From a checkpoint of a small transformer trained on Wikipedia: MLP 2560 GELU, 82.3M parameters.
Each number is 500 + 25 x the weight over its row's rms, rounded and kept within 0 to 999. Layers, rows and columns count from 0. Numbers have three digits each. The size before them is the row's rms in percent of the matrix's.

# layer 3 MLP up, 2560x640, rms 0.0781, rows 770-824, columns 512-639
103:459492488525499476502505485512488514528454493507511494474526545509495461500522466489540525526515493489497449479501545507521484484516496481545485478492446500514495483504514490457483476450481508498483512451537498525510504498510503510482512534493493509474518471503501502493497497516495467511538509506455502470503518522485462501503485491525542472518513534530514437477474482523478500491471
087:518519497511488491499478507523495473516471458497499493483495490513454498501492520526506513475476488550492491512562509472478525503501480512486516525533507497489475528486481462476459496481507536529528485533511503530507494504471494507522487491463501479447509479490520441499505557537498479469467489478466507512556473488505528476503515484517523460503485492466460540504479529491535491508552
086:535468516503491558525504499565529502525517529482466505504549548479523497534517542471534504511474507506512474532513499468471517520482508563512495497501490513506479502518495446452472524501505540435510536491450519503482484477507490464496500468473486497467515468507520517486563495533475499499517491513504502481521504516488449496520414520501508472494501501501491513520516494537447499471507
102:479479568489507457524487477478478491529508519474484508517515507492497530531518479525521511459541499519504509555493467501500484502499471505519531495482526487493529503388521485493494497501502465503533504510534511521485478497525470511487509496535545509466469474498506469516501469473472526488509490472496514516473470492568483488529509509495505494488529505468479493484505520493513513534519
107:516558539532487462491560501507551465498508483535477476517522518515500528470521528523512545504495461513508477497479500459513509471478514467512470509521514510504521547486469514527538518492477473512521464494488509514485505481510522507501497474474461483537476535469506505497503532470484482485499513481556520504537515495501515475504496483483494565488518463480530435504518516504498496504512
090:441494515492546509500474537522483534498511497518481461479517454499489530460462541494533518514497516476498505550519476526485508512456487512493489537503503489487499464529497450478503514517539523505517519508500537464508454515511552488520466536515524504469493521526470471488489448465592498486488496528463521555515452533498478491451487479479467509480497512536534509502455511530462441513504
116:477552494537505510500504471482513489520510502477488541503527494531546498500452494482504510494522481516489461533514514488549524476509525554525477514480500477485529484515510482568567467452471529522520514519518464544493465501514518518466499492510547532489504510469496466463499484546510482548480504481545484489515525447483535481478504497484528512449462509507518510475536499505512507461480
108:475501520495495522473498481477457484495536503544500498493490535511493533490453499486498507494469463536473509489510496496493508520488473509474471474492487445493504497482528537502471483508531518491477495532484488489507501516517537499456541480505547514491535524495505488441488495520486512525468468471499455496555472494498524478514512478487501483521525509468558494508534475500509472553494
096:487497478517474467505474501496495512510487478481521482467523512505498527483510476512492538497465472486519481506497505511525538526511531518480539499540487499489524522483509484536530482462486441556497511469516450559514508504520494511488484521513482489477501500518493519524488499498499514508544507498503471500565513532501523548505491498493447538516491525453498489487473506486509507559539
093:486467468500495476512477526529493494499505495532540460489535554505450472528457523486520519553485487481475459510519516498512480467478516477530466499503495486546496506479502463521502498517487531528494499490491529527476488489480472492499528510471531550504520501467529506517468503504514495518443492447520495474505521485503502490502506456466456511498493416454472489496495552477506524486494
108:503518489485515483446541509498499501485547560457484493501514516484475500523460507479525524519496467520499524500479439461446505487471504528481508498502474458495509481492494469481546504529512512535489514525539520566501542495507568492546593473510484558538456541467483514521559508504461515473530475442495505471518496484503516492522508440509501453499504488501519506474494512507459491506526
087:465558479491526487523491472537510504507513499481531495477493515537457515545461510511479517495503490512479536535597512491444510457530464512529457541499515501513508493526500490532527532475509513512476508477511506480468508487530498505522504509523536482478483461491480489503516505453542469459502463495499503489493487491512510467536517492499514508529490531478450557517521495473467483485495
091:491521506497503493495516510463528523507482466504500503470471477487474522486511510479502487497519460493511503494531478489525537494466554459512495516491481510497524499517504493500486491476546518512494485479517492455494525533522538497485541456492491492495511511492480512501498498515510442467498534503496504546460511498475482496525446501520518457518468519501484508514493530517466491452482
104:490528508488487475544469515503503478490513510492488516492484516481513490526465513500499503479513499456536495491514490493465530529484473494489479492518478464492536523508518517499529492514522486495495485480491490468569491491502497435495533534503491508544501485493537481480482491482531527520479495478482522546468468470496505495507530497503563509474518481503496504478502506415450461481504
104:492521515495508485527490478491488507472528528481527480488511449494486478485544518482505538516497461528487531485506520518492458505543468482533494554495483528509556518516504504529485550499474502485509510502487533526458487503489499488464546489516513520490521467553476478493505500459482495472469542525483470513481485529520531551455511497500479527476490491490477531508532544504406515465478
092:522515498491553524515486511514493468489498501525523505485545520509535535387501522518538497497530472442488503492515464536481507511515483464501542475501493503499498524501483499552502486491511571500472500470515498494512477469491534542487506497491479497437450442506486488481493517502505510525501452474483524459481518497524506485499489532502464485566504480555527472476535492467491523496503
098:516516517491477488484476475470456523477465542510528502462526503477506513525523503475511501533544518495539494504481524511495479514478493493481462527512529496510509532473513524506449538487494514462513524504522489507500506493514486513457516498498480487476521495529486510510473507487497511530454491487498527513517509491497503486483482509484468510470537472502496482463562534486507525494507
092:485479491482521506516477529541495509490494472496541459524509512471499500513481536512502515517458505487488481504552485528492510469435496509476530503507506497509439516491490486472497456493539470527498508485540522467463479491510488494505522520489494492492527488502479465470495522495527520507491494501556495497491494495515509483480511529473489522490502488432513529464487526491480545511528
089:522505515507439436524477458476511518502486522503494528496486435506522488541484520494461473496496503520500480512506537495497491457491503508491519489520481521497511516455522529508556521505493519502526447471503503546527498528497518495488487520516519496540431505460476478536473506495499457457502496457459491475526517463481478479516520467499480488507502476518496522466498465491503540513498
094:448487498478523462518441464566509501506477479501492480521459519524518476484539520492482492533506465456470490501504537494501520504484510503530504539539519482517533535470551533501519523473457484482500528480482503504480499549490522528513541516530509504490449483508512484538529474522503521496527508515485493488536506465547509563518507486442528494472503489495499498543490528481484545481501
100:464502450517463448503468548513486515544441565465504501469494464557489503477498508513516513482487523498483520485521492516494570516506506471525497513546518506504495460504505462488503487429495498475511535504472518517505514502514488487522510511504504464496516489511509502499495452511472518526510492515458510519494515507493527580490482511473498477525524509460483509497517465465471508508485
091:486519486518474488471508478469481516456547488490504490501487481469526554504519481520502480534479476491476515501504510508498508515516501458521561538462458563471480476531459442460476548505519514541533514473486511546478497515510526498513511533547492478528474510503483541473513509537474513533485476527528461502434485531507548513480517508534462505492466525491478518491478519524460462489506
099:522529506512484512520516506494540520497508504466503501508555498521503488467479467520436487488521500495499503438506509479507452509545496539523505493487510483493516542509505489477497524489510574473488477500477505504535499503545457494543507506519510539500509487496482541514523489555514483509510486460517532500497556468515481513481507436531486507493506499528506505472506544503530536521503
096:510482480521496475502500523512513487511498526473512499490459529474500503529473497493477521478543533492548504462492495499478498487493494540444506483493525514516521447467501522502518504497447505538512487514510481476552512523508481514542548467507497526460471508479513480503476529517509501522536526519507490501496472509493565472566475517498515501472515465493507475491550544506543500526438
110:492488496474558518481513528514490490496492554563485496538484524504488501481515473486482459496544561510460527505483496526500528489507501495508511485479467487505471499509491494459503465505502546488496452490497471515491478474457520512480534537473522489522462468484500530525462505528463506461515475465483520526479501516465518520478477497499532505509493490479517448474466480509510494487525
084:523499534503470533479487476466488471482494495475522514471493488517514481489510485497525491491489514480510431475519529471488553473502492489511522495512490511558513469513502535489487460493485519471520503471521482524505491523488517521492515491495474472537547499499513482493472460534479504460544462500558566541468515539475491495502511477511443523491457490553540522485468492493476489511533
095:502524514534473468482431517544521505530506521527505513525484479524476506535463470485507529494472484480504518560513523513505477510497495523478507525542508533533478473480492485495484480504481507506512499502555534535526464481505512477447501480513470489497502474484491488515514515529507496542512498506479492531428499480446479516508526531526477489542524477498497502516495543476526509524494
117:477543560485476484480493496494536495485476503467493499496491524517503527484532498485538486505521497527505514531477538499480510525475532516480519538482499488503489504528456492521530508481477492483509465509512543484514510497515498479536495506483460484501530493532485474504552485480536477485455508504508485514511526513500511493493454522492485483500530488499473496570490510484516479513510
104:485492497530460516514474511492526514523476502501513476518496505456512496491491511546490484504497515499488529502503573499548528490477438464511525494505515513451512495482495474500480488453458512492526495481471481499468521493486468499476507498521498484497542493522498487481527498554523511528523473459502526524543488488522503495523482484498496567447460484492495522486487523500484469484523
086:513448516509483546482524498503521530496496505463535484535529481501483510485489479537488470493484478483497502547490482548501576483469511530471522469496479483516524507462528528489553488504494509507475501487492485482518458468511529457545496460492521506453523510480533491462515472526507476474464492524466512524464474484534513497484515452518497505507519505507500480524497492460489528505497
095:465466518478479517452472522540543511515547476482540447448499515460558488525511460524525507505512473509495492515514510529497519501510498527533470526508534470475532500485490446503481502517467505479501494527519470499502476479470517519451474487490505544509515517498498500516471507470485494531536519470446491509526550523537515579484505502495523520502493525509496500497490509524521509507521
107:547479515511493507514468492501497513487511496545522489533478493476509451486508482493498499532508533547495474494507550494529457477536483518493511492500459491503506518510506480525514501484528514465505497517485505504499523552511478523455469543476506528478458466502501519491522465548543509496500513498493495494500486533495504551462528494476497485513518493447526514507503494465487479547498
104:505476491506524506477483478502490450523462538467523462465497521502513518492554499494492490465518504530512509485520498489524480449445504534511511511473490481504498480552531512485470437510503467476514506498478514491490473469564519514492509520509502510503446555474509493493484475514518507474522482512500504491531503509516504470487502477483536541480492457499535427482505464501498449529527
112:485475489505526502498504497513497469529482512523483548497537487492445498526472461473449524502486536537496501476494481561490459466479529467447499492480492518525500494492510466499505504501445461553545527477509525490536513482507518512479468489551483466514527531509490490455502486548489503487462500515480541525514514480493517511511493457462491515538501492488520473455481461493487513514482
105:544504507484504503476469425530492489484514525503478478506497527505483521509470472472494474510480513520496482501501438514454478500507474508506506475516478485533464441501532487483536505500521485504539524485511478500535514442529476503528497465498527504526470511506541493527491507480445535517547501542483515500499512510479480471484560532504441492518474490502501468512514518481507489486485
108:492477499535498485451486485493494452506541556458496498515500502483491477490533513479527496543453500481486527506510529515508481477498502558494484471537521510521506537501502453547545515503546492493510517513529489500510507497466495495495480506467517491514457494489490464493493518503533504546498497524527555516462513515496461483491482503514537496546508510483512515493516491512491491502478
094:519539485523475500498540509508496461515479508475536475496496498502502533508478530498510530526549502526506524491484532458533521481510523468482514500504518515483481496495512475530468495528451482514514513491461473544536524483502507489479488493537505535576480498532511514486517501477521536503512476526491481538487503499466471488543446469418463480469507487505500515500521497487484506541519
105:519506477506508518475528481487503483468551482472536506435534474536487498471496525519437511526503537534456494495506505535485573482502517552453471520555502489492483541499500476489490502519492541491471527517505462501516489511518479497504502527483517476488482502460516467527502498475494503504498492488494501559476481561506543515541496476544503490496476507487501482508499501463500492520515
103:494522472494460502534521473501510523556488501538513494502499461538514515510477491488521480496508492516526502499499518500522507495542540512437469500488471451488554523491512533482486523522546508499503509523498509541506499514490500489474534552467521499535480476491536487497486484504506537498502484478448545485482500495508523574487498515468530518516461473507482483467485497522500508512521
103:526479474522466461513477523500501524508489496529490476520458486502496451509503518521481514479536472502482474510462497514540493485479430508463513456542541526481492474537496486496491542492482475460486500514576477500553465516537487504507506481443482516530506512458517472510525548523467537492514540502518543521446516472501482459496481490487507472452546499500495504487499478491470452496473
101:566498470445508506503435520500483503504495461480490459489479451478528522494507460504483524484536552483528520432508550450437521499462457490502480489504529526482514498503549523525528511520529506497466510520513500500508513527502539505549477506499511551494546517473484494467495516484475502533501469507515527526499496501522484460492463511520492546456502486523527519495522478493491504520480
102:479500487512505525509527502475497480514478500496497489482501487464473494506494469472522503536498466498477467498505492513533556555517535502497492466523514557545522479508516487532520526487445495459463499476503478476509512520490528480504505520509469481506515522511453473475524479492517541495512503463520507531473517488500524475517461501499491467452538471483473481491517489472513491491453
099:491550444479515458507510487555510523479518521563485503478473496473488451479542507527520521481558532522479509522523517469513488510519521502497471513520472511518503483514499476491500501484473479469510481439492511489521512533469516497515510504526496461526508494513504520467528461474491472516511467513512525513467492494505489526498473480480511542493517532491524491498560517497515504490516
101:510487518475451502515484495473497495530445466452488517528459494499474472498491555528485504533479487506481508493452496508493534516508486521557527475528465512516550488496490501472512484532522499484531542441526501479528489510523458478473495503523487490507510471462501510502499505527506489537504460455496458471461494518511540521520510516508450517540475487505547481482442450493517500487496
105:455530493467502508558511504476492470500525471511505522532535527498505478502447491517490500497504515519498505546497467523536456516500497496524468497478475504505541517503524500502516481516506549531499532533456479465486499528477471502510493501471481490493532521483504496514477481518552491494514425430459525476470480474516490496491502477528527542481481507502534495502481517517532509496499
101:454488514475502494536485507477509510499493484485489437510497483531505475496523482505512464446500465480508508507470474520484480514509536509553498487477547463498475544499514475489516512525433491519492512429518501461489474512478482489524478491510502483525453475504525494507495456513489443499523504510521487490488522501464532495526550504501497477486528521507501481499505568518513513489503
108:467494483510518522496563535487522498525496511507489515484506517529477503517493522498497529480492533493488537504460502480459480527457526481478459481533492464477477471504486525508444487535513487500502528488504519495473503498483528513482472464499518490546489498494525478517498528501469486511463523461480512573521497497502526492536521480474474512527488490485519508481489484508485504499496
098:536489501449500452513489506479558510471495506500509519499515544534465498490488498503474521494456462485493520520511502458455475543430497503521467532486477474550491482461460521481505499521517519501536518495462534564448471462515542516492587485523478519487510477506437461497539522497457537499494508513495447513533469514509494515504497523487512476473486507504499527490474527471533474469492
100:507493501487511500517491514478511532464524509474559460502514469497459477500516471475451479468517504512536467494490510528507443506449524528499484506540499469463542509553484498489516471484492476503535514518529508469464479490535508483496518541462473484484523499461500505537548537508535463504492538498532494511499518489534502503518492539525496476469489513509518468524511472528513497557526
096:484491454481524540470475515468506458491535545503515546500497528448457494489495511520520548479509486481461507503565471522500481492501483493496532494459528462449530517496480485494538522499476502494530507507484505505487500487495505462496492516485553491489514501499509502524497486527504501475505461538497516463527495466522554499544503522464470503509523528480509538509529483467508507506473
090:493539525483488517523507457505497497437485512483486517461453468514485485463450538527496517519513505515507467522494523522535447509460504490447469502481478521468529502542498411496503497484496495506512448510490500509493464473568487470460525479523447496475473504513472456479518500415527567478460485460524496476493522507536540470496487493512523529492517502489495519498518506507476474489526
100:493562492483521545498502473491487449533496469501537497460489498488510513513478452504500498514490501526487471526508520482474513466482470453509499576513520519495517520475518469521502497503438479527498505504456485541505495484498480450529467487518495481479486511508518486525472508514538521498499496487494514509514460514461527551540443459509482502523511523469523522508515516469476504503442
093:517484475506490497536483496457473483507461502489486488472514465476482509489528496522467506508515529513546499497497474523493489533541496496475484484492523511499449494559530464543515550490514486489478468499465497502470520472498541510487502549528505490517482490467515505515498498432494518474494508512481513492479506495483505542495449538448507508513484480469486529494501495510476504453459
114:486516489489516507485537511512411510522535496504527485485482470481474510472487478510519516471493544457504510453520463512506509497477475497494467520542483513502508487443517499441530527492520501491525475528487484501490453505524479513463517493520482490476449457458501441511492493527490525472505474480507489486509522525517486486529513535500495500529540558485543496493489481431491498506483
104:520482511530515507514505480497492467461535478534500480467494503501493484495515524518511514521559531493487509507508528517516510551478534486490479511462516481487509503484482497531476528528470516523462504575511472496458486519473500549498505484473527467491521520520468520494512544537514518494501477498520533566510503504478485469549483513486488493497471494491524471516478498528511487517452
# layer 3 MLP down (transposed), 2560x640, rms 0.0592, rows 770-823, columns 512-639
104:515490500510495445468472505507494487485500504509501534480501514520471498498473493509497528482489449489471481509491500487551485508504510504474556495446527537485478498504523507497490446520484532488486502514528486490515508506454451530512505489527504460485449437501507534502505514470468469488527478550467515513480499474491483498483503450497514506529521497468484559540506487475463513525528
082:527513506475505480519485496478527515508494507472520530477520492478534480489509499511507507484497522514515500531484505487530500522486486508499445503522449548512501476511522537513493528521511466433459512492461522483503494502521485516509541479507504504492470543492490541523491482516511541530515511531498469502478491516531531499485495477497494524505518468538468504528472480480514508520450
089:496506456524514436499474518511532543476475449503494540514489486521466512536457524481546494473488506521497483519474480496511504515496540470489492510504470511477527467543492525483532483498571512493506476513530506519493525504485521549504470517521476493535521520500510491529499522550531542498463481488463506510515477495490579497509473482481589460504489463528471500491477541470542524516475
106:468456541530535466485490459481488513491492508519522510466548521466516499468505514485491485565530547508535491474516520495505478432520475497509505499522479487505482492519495486509532504486461467461473492499466500501519522483518515533498465491485487481547435497483503488520491490514538514496474502528446470463477497523485510473542463525507506472464537497494550502516503499538551507536533
112:516522449470532487483542532501507568509495473496537472493510483459468490512515501540486507460507504495509489493513519513540476503511503513474495523528524525474475486511527466513462480517553485502501484488533438503470494508503494466522501513537493534513532528509541477482515492495507497496509499529496494463531502473490516581540510517493458498481469508517551488499477519533489488475518
090:525461530483469503490485499460535461498519516463518515521540520485527504504489551545458558480494507459502504484493502485473497512511481494504500484513478481502510507529513507562496499499510455528564484496484504490520492512437476478508510494515545477527495459471523450516516504496496479497512533464481540478488496491516509496504495525513510500537492498520471493512556474465503493508550
114:511480532479512528532462541479531486519478473476511502470484453489495486507521469484484491517485514485518499483443482477502500499472483515454447451530497489502458510495473525527487465524466508482479488525503478519457501464486489559465520489512492472507474482493534509471500524486473524489495499486484512504487482496486495501473546506447500494510439445526520499494435473471528527496510
102:497543486491503501496497526563479541511494502485501524514499493482500501493557503501474526518481539502469482509512540523520519496479497490530506482509527481475519535514504515540541485519466450502523534478459518492495512504508496504534472513492499520459457487474452507493492467488510465528552472547505492502495486487481529522528493512487500503475496521492461501475508552489533568519546
099:490506504494519516529499464467477466458535516499499455499479427570537452488558501539534511502469511521532511495546497515555473488480500480492483478519490496512487498486510510491519530526548507486498527499493479459505494514574500494483527473537489535485512460486527471466498484509491483491499460490496493480471500494499514527498527511524498481530469485523506489481463508509496448483555
100:507518455499502506505485488499512468497467435501503487517491495465514484517458520482533468479500499502453478515506490495543473510560501500476528531521536515520486492511547488511540474545524514481480528484527511491517476515485494504516491527471492484454490515523491485484505499506512472462500511538486476505476519484479481518468466506484497520494505521513491543462494475494512475524464
106:513502524501465483439492453463490522511525535471458485532509543463514476514511488483493514543509497519474502470505485455423502493494451525501478468493491486519494531505490463492497525482472456506513534455503534487526497530498461486526495514533458532458482504477490525511464497496492522508494469456479499500518532511491499491508491464490464487499508509479513465541523507477512550500469
102:498487490482461491491496516505472493521553507532493485522525447512508489462488481507506520525518445490515504539463490541494541489501508524491502482465511475470529509497498519507492538514501511478501501510509493509512480510494519514495482540482511479489512513498488507491495549493466514474513463485464518517519476485531496494505452513513541485510502498521505411464509485506496492539535
102:500477484518506528510531513449522489483478514546502458547488499494510461508513459546503467532466502478470514497487476484483504507421480498489482477503514465481482489467534515536546508516555498518499487480465503553504478489449516507510527511495519521519547497526483482472474519473504546532521459548523508534551492543504499484503479498516479521486488519501488521504450525531489511488496
101:490505545472421497516494557504508519544496460499511491488494467527499514495497517522544469490516511458529484467499516503510496514479494510505498479507487499452538528443554503447464479467475517526484519522505517484471538480471491496482464496498538485522513501479529453462525518462492498460510501552472547492469443535502477515542467526484516487492549468517537427499490456508490520478492
108:525565553480496551500498499512491487470515480476501481516498429496455516524526467528501496548512508538499497527510493501494481507493470499508466503515520506470479497479503513486478510519471519505525494454520541470445483505499501523519485472521476510483448551528484502517541494477490462443504523513483478504478456499554502459534528522495449510464450501493464483474501477491496497520512
102:509471481486472526429504496508522525519501502482488536463496493485486513524499494456465501480494527477513489535533475456493483481532470521495479513508473489514507486511497519477501501479480497531574463485494501480472468544494461478533502512511505473490541555493514543541505456542543518533502524527522470509538472503507490468560546490497475487508508472474494469498475533508475489479482
095:494503533518460530472457508516479518485524491512534484503490495454506507470541453528492474500477497469511536503518519490478534496520497515532477530551514500467534499488535496501443488522480502460500446497446505512539481530483472480544449478550492471501511556464500527503497525571463503475498503520512502548527505479546496512458477464508481511505425503508491524497511452463541493533563
093:544531511468495525481509515487487477477484524500507502508459479526536515480482525502515482447506513489469513537508475488469501498526504514493513500471509555452495491489490490492477522501502527493488462528562520453467486504510511513443459482441509487505512484510495503491506506497510497519464489451480456515518492483514506427499503494501485485464542505516456562492485515477486494467436
095:503452498474511525502542508511508525467522504471478515519477510501545496490486470493525486454506482488553545468527468542539516515489507457493546515479531503497460491483463461538463500472527488509485517511458522474483524514507532490495523481518474501520481453507507546472514468511515511509516541525510571508437484520501515496516492458492501528515448452507500486505511505529503502459512
083:468520541483509483501525512512512539484524508472508522515523525490501516508507520506534493497549502467488501525535487482489510508504496544511427474474468511505483466465484474555510484496524504505532496477501520450453486513517509563544508463494501505476510498443500511492491488486518500529485529559534506491472505514531469488522503469525485507508475491542485494508479467529484548533485
109:558502518519525508485479523501480476534498524478480514482523532481484489501473487481529492577510521493510471543449522471519454501523480510520548522483487507457550468503480494503509534459475536553506486516490486497491502453499478451542500466539474472491488527463492524516446496488510499483518491526538509535497468481477498510494511531467522515511508501502522478462442472537523453494503
097:534487480543524492482510504483495513488499500491465537516498526516492519476479512492536501529504510499468485523477511521431481513505443537495475456510493503514498500548461479505474523533486460490512560554525499497485537504481452479528470490457530471465490550519484458529433493500562518507496509490472485469526517491465473534458545482562513492471536509522465455528519501545515514498495
110:501500521541478505511518460484500488529543506567506479484527503492545504530466527510502530503491496507507500525496476522488506496463507514525484507495497445492520487497474527504487503458526493516544455519525470479471516490473529481472512493501523482446450492484512436473484491486471535479510520473473500472494505490471508518499539525471540509527512497491489519501480474498520467544456
102:526548510501508537500482545489530476478526502518475523514534480538472513483491469480507488512497504520488497505494525499529503496506434522506516455535539494446495486440502495540484470510491541513497495533525475460524480494485483470468483528600509519503461548519470495535531523535474552488531530454471517522502532515480518539471520475498508520473428479467544547523542488526465473523519
110:523492497486552479529556498479519519456526523479518511517450492512478499473512497505542471526512532499522506477518506481499524428463539501538486456489507528535514489494478517488480479495481524502456504473522502541492458475487496466511499498529514495478472499491498508511489525515445514470493459515530518498490500531534507522495431555520481492530456501487519479451498531512457497478522
096:492467485490498488510460530514477520470533541483441503520516492455522459496487466508496518487474496457496451476531510518539467559517492504469453520516509502506497496506499507533475496488552527508496479490499497449489508520475474511485445481528523537516491502495479498509505488521593479530478499487499518499475509489485485474534528529452537485518552511470456531498556489509481492472469
104:538476506509540517468537552473488474521533500489536549501565499521496502471492479474497514523489485530462516518520456483472471511524492516504467512466501514467470487507492512535476508521510501515464522515514524471463501522509505523506460463486487482473475513510508519491466529518498498500508538495520538477491485505515514507499504507505522530506493467486521504474538445494515498492524
102:480520501517512482486525480481500479507524446471516480442528491489528533502514472467515489560516475493543503502458463489491503525534496524506535524498530534487485498486524502489501480530482480475457507502528503456462507474471501502497504496521484516480514549489496505459519513489534501511487513474510461520461488473514471516518471446453488475501481505487563478500521543510486480545513
113:485483533506518489523542474485473525500519538520486499508518504473485480465465493458471485520494498457487511535489502501475477519503472542512510474477461499526489507497503456539486527490523516557497442488425520525481505512514457517513449526459485457480480500528477486529511506508522475542511509476506507492549502514509491504499484477504508482500453521485495485476494511478461498506483
092:531465488493515475515505488480459465505498483531472512448437525530517500515480472490491534511536493509472498534472500509527482535474518541504463468472504494507491479522499470475549486494509476488523495495492511491441521472500496501527507487507469521512462513542486475474518512480499521473503488539488493488531472502504534499498458498514496518477523501514450491461494498526484500494491
097:477527489495522481521506506452515507525525489545495493501498519519529507452532519485486443519491507506535524478495529491480538478519499474473472488530485496500472540493547492522498480487524541464472491489501535524513510503501505492458474495499523524499541456511483457468492463541526489477492509539512494511512510507553513509509495494500515459523489513459505545467486488496533470508484
108:497473538469470489512528475459512459526459505468503532475526468534505534509484491531506527516541511504489533524530547561490513434471458509493479505502491477517494458492479453471531489516517491498488520502556493497496479441489488495505501471486546512530524505462504490481511515507503489489516488516485456520495511462503480488512486525437505486491495491507518530503513508474505490510526
100:500502494530504512472519510526473508474518525533462504514506504494527468493498504479527511478484510514526515472482555478523462513495512508506568496507550508542507520516540523548482482476509497493522491514530542489496480472475482438464519520494475485512547531523501493503493470503549489522512457463459543536526521476498460480475443514519482475481479483495499486521527516477515495548490
114:498471454548469479449514544494534457524488497509499503489517445480462520493532483491496512506455462521491498525493516486514508513529493460477493516501459512528489535540529481490492519518528433475517494470549537481496534509492508451487497535494429512548542538477487511515481506500496515492477509489470515459506500517510514501517516493516513492529483508508507463477487501472499479512547
103:510487539501491533497486452503528502507493492537508472505532474513471521514497528475517504506517482446510506518510486508463497463473469476509515511497505498540506493498473510517563472507528496508487495486500500511480529516521462529471470540498559485522481460501515494463521495469449506508504528494493515498477535514537526518542531473482509485501561497484481484512508484406519524550515
103:534523496476517484480480477478498520508516463479514511495502494462492495527499547454514491503500526465509507515543506496464497532507497524464496505482523423479533496502499460507502496512541510498549502499461527515509467515510461478515487518448541499511493542509474516471473489489502493483502479507462501525540498470537527572512490472492525471498500473519471424548462547544486491499545
101:532467556519540488488513465502475473474503485516499493485486501484483431488485544523510476489514531470541493462486526457492524502457469503476482477447484460465535504530512482541474489480518502507538523527491481472533504492508491521499486514476504505517530484490513469477483494433493488476428524481524506504521494458489507482494483528485465480507504495508528480462495482518478565496501
107:530459502509507479507486520503516539481491453500455500481478492483506512522519496492491531469519487540505459502482521524518483508447517520461527520481499520504488487433502521579507469479512489483524488487490491520562486493487466467517450490523524494532491501468481533543541562518536482497496459546501490567461536518468492505520491536482500527473483428472472502536521539467507483496486
101:476484495547486543504472518505493513511539523556504503460495517511524488488558488532474525537499514537495471492523495513507534505504521525495489510554447480507506445514494496491485511514453468489541443527473546449517509488532433480508518480488472467480515500503518514473464520530495496549483488502444499516541438470507493499500493559517498483478478488527486482508485523496471494465510
099:485505469498478539494456512548502513450485505542511483553511485511509473528488541497530515496508490504509532507492484466493491512490505513483520497521478540515509493527507513509482514520484482519497479497532544484503502523479469540488505519503493532531483501451501518514522499534541513489483494514514516516502512499487561509544501486512475551502535456459502491491574453485505501501504
101:477451504504514510491496517491471527486495504522455484514468522493449468519539503517504492502501495486542493510493517503453492516524439532487498516505491508528537538477525521481519472479508476516505446465540460449468486499507529476502481489514515533521526434526445511500489514470497513470524458508472549496496566465471498504520490490499513459496495528475532517521477498535455468518473
096:518495449524474553493508497507519508533441531488497475473512476494523495525531488514522530483510492536473540485472531493465513445490542500486501503503462487470524499482519493499485498513481472522526513522503482525518486500479506488488472517497518484483506499516475543513516506501484480484509517527481508529506527521517522509509530501494492507486508466534458506514522496506477483491537
094:468503480502517474497511494513506468480491518546492458466515474483479507534502499478501494514506495515481492501542494486468456519500552522544523497467476540510516455516521537479517528516456483513495494491492500491526529494489460512439521470519563493573466518492480514493518481472484534495494492481513491534509476507488493566486524479479481523493455514495522488487555488489523536557495
092:471524496512476459515511531498496516520501548471492493503502499497497463504510483502536487486497509501524506538500472508541513465463496518500481514483507475498478503490527490469512534518486522496502494512563511498501509503510509490469501491532474517480492522491512468484467473512512512511517459504475511545550489595495533481465498512490511501539486522479456521551510513500486501505532
106:487497483539447456489519512449485516528488483465513514475496478547518486461499468536508499530468457499515465504505503493499483487504541497476533501509476515503497468493486443525513522513480510520518515528543503516504502464480466526506525480502497496452477469533519541508477452500499508431479503448511518481505515477498471576470494484485477502484518507510526521495472473494416503489527
099:511432511457503531464470479510510505507465466529477501476493505501498516506487516523473533531470523491481515466543504464517490506509506529479416494563464496531523498488494487510495506504520492552477519506452519484500476462484519500523524507514470498485515499514463443484503499507497518519541470503501518486508487530490547471444547476496504469475567480511523481512476516489574522464521
105:539551472532531488476513490537517460486487503510501503503501504505511524467521436524477490492532523481474461521458517482547497490491509498512489500490471527508473455478494490553555463517503504501472552541523467476494495507479493490523511469470462490483552479431494469478516489538531485527500519515472508513488497520489467489489486494500435505468529524491495502484489504434505453493489
094:505510546493499504457506459539521474516498468480509491454508504522521505518464494502458505529504497496524480532473477508498512464528500442493534531486511490477468509479519465529496446486475515512476506534494509478489508484526449521503439505506498496537545488462525534519468466527492490484528485482520475511511487506487534507507496491510486502503443490524487496523486514482495448538500
106:519505517495551506515529519518477470524498501516523464520510515528565517507559481494515492524454485494506509522493468466502457487501524518502480456511550499513514510481516474495531488534508521484518517487463522515503538519550530465457506511469538491494528498509478481513495503468472512452463477470459496497520496497504463484514532479511530512459484513511531505521490529441516508494525
098:469488515485482514499535474497512518428478455532491503504475478512486514538478544507532500495472481512440505490505509463537474459480539489483514489531512553554461464468535541532506482514505483509440490481521490510505486545521470493519519484565457469512496460506506448490503524500531513475505491504502504476467523503492461472509466461500500487549512523488525468548519482489465505469478
094:473513531520500489497534522486489497514544522481463530501528547516520491508484494497495457518514533512530540509466494496500496524477450483540503491533485556526464436545487530540446472493468474499485528507504515509499533513474494491491507481470479481479515541501518525495487515536547458506514469516511546477486528491489501491522489510507464475542455537501506499497476499480463466491515
098:498528526501444521492493497508517493497541528451515486514487483433489479512469506476508495481521466502488466483493490521540476512526482474525486470477491491504506442493497519474512469505499505496490498487542504527499496471511507523535496534508511509487546476531496522519471478531516526460527502506496505508494498504491480505515473494500484478511488518492527465527501491511492487557495
085:494529504520494486487501502511470517492508523514512471558530496505569509533482509479465492462509527527531510508538542463443528495470517464511570468525501508510486593504482483513532554491485550501474478514522451528506546455495529527501494531541473502479534484509519468501541479541525490518497528474525455515521535517470516518454452508506542531462516473466480533517482527501521472522462
114:486491476519493476468477466504467505493515523475509475485451486539495522487506532470471506478490496483497457497501456473512525501499454526516517499476473521548536479448505519481527498525492471521510520490529489516530519553515516485532528497493494511487490496480490475509472492468536514507521469502510513475495509443501507497481503504491503505494534525483523488489479518464563471461527